{"d_model": 256, "n_head": 4, "n_kv_head": 4, "head_dim": 64, "d_mlp": 512, "vocab_size": 1953, "parallel_block": false, "init_std_qkv": 0.0337, "init_std_o": 0.0, "warmup_steps": 200, "final_lr_fraction": 0.1, "dataset": "wikipedia_en"}
Each number is 128 + 32 x the weight over the matrix's rms, rounded and kept within 0 to 255. Layers, rows and columns count from 0. Numbers have three digits each.

# layer 4 MLP down, 256x512, rms 0.0598, rows 209-255, columns 64-127
129157117093144159138122109170096127141117113170182122160128160154135150118146127121132113123119116077099148061136185165069136078172209149160143186084139111120132081141101154137111113125169186
176152136179120069152152117175143119191133139148124115120148122095202116113090120138087116160136118139154108177171136144127140141156164139107113159098129075088075099156151095150133132146175112
154096120156119163128152073104113156138118124139100155178139128140104137119133109092104169079052143124127157085121135154116132143111147140134141136106104149142143158106175128139116154127148168
150112172132111158112085063156163162076140096074101155118117074084102167124138099098111090075123103131165144118036099150096161063111125110070148082171175111088075160121129122138133097159133126
153113139135187122129133098162103114103102138133158104147136099054140154131133105074182165098141123142122156159197147150133085118111142109093112122138102121125147136134112122076115119035148136
095195125161114149173111123140075145171137063122162160118172180098104130110122123201167092179154114143113172123123166127108145100110149135118051104166112177132143163086106190113128181060150056
157077134102128127119112142143131123097076200168165167113075137114117148123125123114070064113104094109105095146191146136144125109200154120102145126099043160135144135115081141126156086087111079
155217090138119089151133090197143080110143086184170128111082144109226160134179145078110080112119119106105155162161156109164118136196134122097125118170163149146160127163153121125163131115146112
192146136139144113133151156145121078158163106137106092114141124142177103116079150098147054179137135158113163119153143123147120119115170114198162125162137141101107203067150137147128161122137147
045096163113120048133141111107124118185080135170204127138134150135146102104085130139103064129079177150108166125158159156147139145153120148058181094146096087141175094122117089049167112105130136
208128108106139110175163174145119129124072091075139153179105165096117167161147177112161157138160151119145070055114149128113161146133119155132122160152082136167099101086080167122089122143137117
102072114098148160104105100067130130184138149119116114139152133105135130107116118134170075091112207073165137105140155175160150125100084100167118112191095121113143089141126091145103132083138086
176068078134066135112117148147108167201140101180158128147110149105132201066130134173140094107178175177104090125110082101156177087162131157098107141109092114128104089103071124164162124126066146
085134155068138057114123116111167106151156163107109106164135109150042088097154126147124102135080138094101115124081161102181117154077187064114135178120104079063123165124173091080155124178094101
133172067164089129082126123114148167143135085080115080145119139124163081143154109093144154139185177189130135108096156136083183148158084140127110133187134136157081136134150153129103170151162153
142090166159150098151126098093103087189144096102096138118074140176126135124137130163163097112116110170199149114093095119134077151146127132127178103197069149134172156092128156105201078203153168
112070202123120095098121148136141132092116143088163078142115085092146126154137088176122161116096122118109179114169136154109159184093059185121097105166137136136168117128092137174090127088148119
112178093126066127120161109128109138071169125152186163121136097139157098163091124121097105077110143115155172115162133143114155092127172175183117056081117124148145116106127083102115066125125134
088083098099152157089143130101060119094110090111141093136125061084153161129161133138129141165131129165144135173128082102152086074117120105133104151150183036156122091117130127165124115110118162
121146202153179127134124078127148096140098173122099155108115106108113152094131165132105145151185126118107166190137051132141114167125097118089149077164037128121175130144115129107119135122140083
197117093117138144110087079086141135131064136128148130157104199107128082123152121097106119141099091138144092095127091127096141184104114123173100152121121078107140116157101173072144130089169183
113170091129156140137144158124165117130162086118124157125096156105123173148114108099147099152121130120092192116095132077183122161130170129170150122152130146061152144138118183137107154169119162
129112107142098148144095101115162123090172098121089099089121110160137154187098129106067177141062123093110142114102123164130158131114161110107126133119144076175154129099119173139119079133128098
134134105087134101157109149105136163145164143110134125115145139137132153163095129126141160158131122139154095134149044150174064172126073132141175141164123099121150141099123075132143136091107105
138130118148110121077146083110107198136157155166166195159123084094137124093137144093110120116138093164137123096161199099088057066096135123097103188148102123145099101139123110126101062111027148
123145133147128073165105133087145185155146111124167149096134105096173128146191127168122179062154131149129139161065134158149121128093177170104126143123145154114158134141120071121056146143119137
098094187165062119100148188091175157147189134161121073120166158112165090121155187122136131125123135140077092132146086115115149148101073129134107129164092076190098091122131146100142086109149122
109134157154110168100078102123135178133210134107173154153102113150103181137101150165124113123142144190106096151135171107119133125156102139128131131099092131169051138107093091153116082121105114
086168146130151157147036102091111089164140122119103124103093117230151143169130169136177154159138107100186148071117117092191090097156130088151090116177091141160169103096154128205110147104177037
125142069157200128137204162175202185133120174119152089179147073111187212150186148072100066162145091157186132136160073156131148163126087107078104126132136116100122158111180135135117184085153159
120189156092144116116138121128095117169120156144066144182089167100129113116121060164079152139210144126093158179162186106150105138150144098156138134120138149154094088113168144135149136169141119
162162133110165145143139104079127134090121152156052132158157067081135139116110121161091154149155141152133118103167135115126118125140074160109121123124158128112120120178189188109129164154133140
082090188078119170146122186151123099124156203086162118191184142109141110133193141159099105153150161124089107073127087114142089103125191150170114121161108146158163122123198220129155081084114073
105107153098118155182128116107097181087109175118142131110136091088122125118132162169092181128162173133108106122088102132127112167142141218147151129144168115089101096108124143129111113098140138
121067133131118144201102127171142138207111105090134122116144119158194061154114115166130132107130108175090160075205111163096144140156117116053105142070097086132126101134128115134103076143156150
165091111119160092167195145128076131146177139124133140149108078150129109211066099096111059114081123141118148118041119130168128145064122194135114146127131126151131092142131128131060193154116170
094121120112068215121128114143110157158167101145136150090045091104162066161127104101075105117155147147148135094137146164070179110189145128103143094122149138147147113142170132158090141164134123
143103133090107119157135156189162122101151132076078112110144111096108122125124175133112100113134124063155154148078137146105125130143128191133153146105112096064109072093108152179142119112144087
132069153190127129166176097159119144096144139155178077104155137121181144084126115091117085126131045080134127168154100141202215121085115166165152162107119123056089180138139141165149118135164185
106137110085145204145085154174121124113131090114121156121114095116146116139104120154177151133129124097118084088111099083125106155121162132112114114131092123179168084134140112116124161107080111
176155158118157092165105095088173123164156130110102111125118122072141161110123139064063096151152122149127075131108168140087171065041132057137150101207141139091186131105192116080152164110187169
173120175129098055137131147092046107142119110093146133106130100122143185134137127180111177087202110135132124127104136129153202154199194134154171157067067103128178153172112168106090096099126176
120202132096071109159126091099087075148118193166105108146118130089093115140091141110121120066216141132083088070109095077094145130118135171131135168169130150149132127114175136145162156174127109
096147104153118203194093164107159132104123182199124109155140143143130120192107144152088155107092115171129144200157117146159091124116149169079193096116123091100089143158137076112174091153114077
127109129136125104135193141103117170177077136160123104160147135184160154146092148127185109121112063117105133086124161180090117059126100117158125087104087168134125130108097116143138179152090145
090150146150092119131134031165173101132112162114118118141182113127101194107080103133112126176097105083116088139137116120048144120132146105135118134104096181133157165121107064089112110135122103
133136191154194102168161089129132109139087149144118102113116149109161218160119149176093118129072080163087126160136122176082139080153154180158182102156082109127159102102134110135112141134130163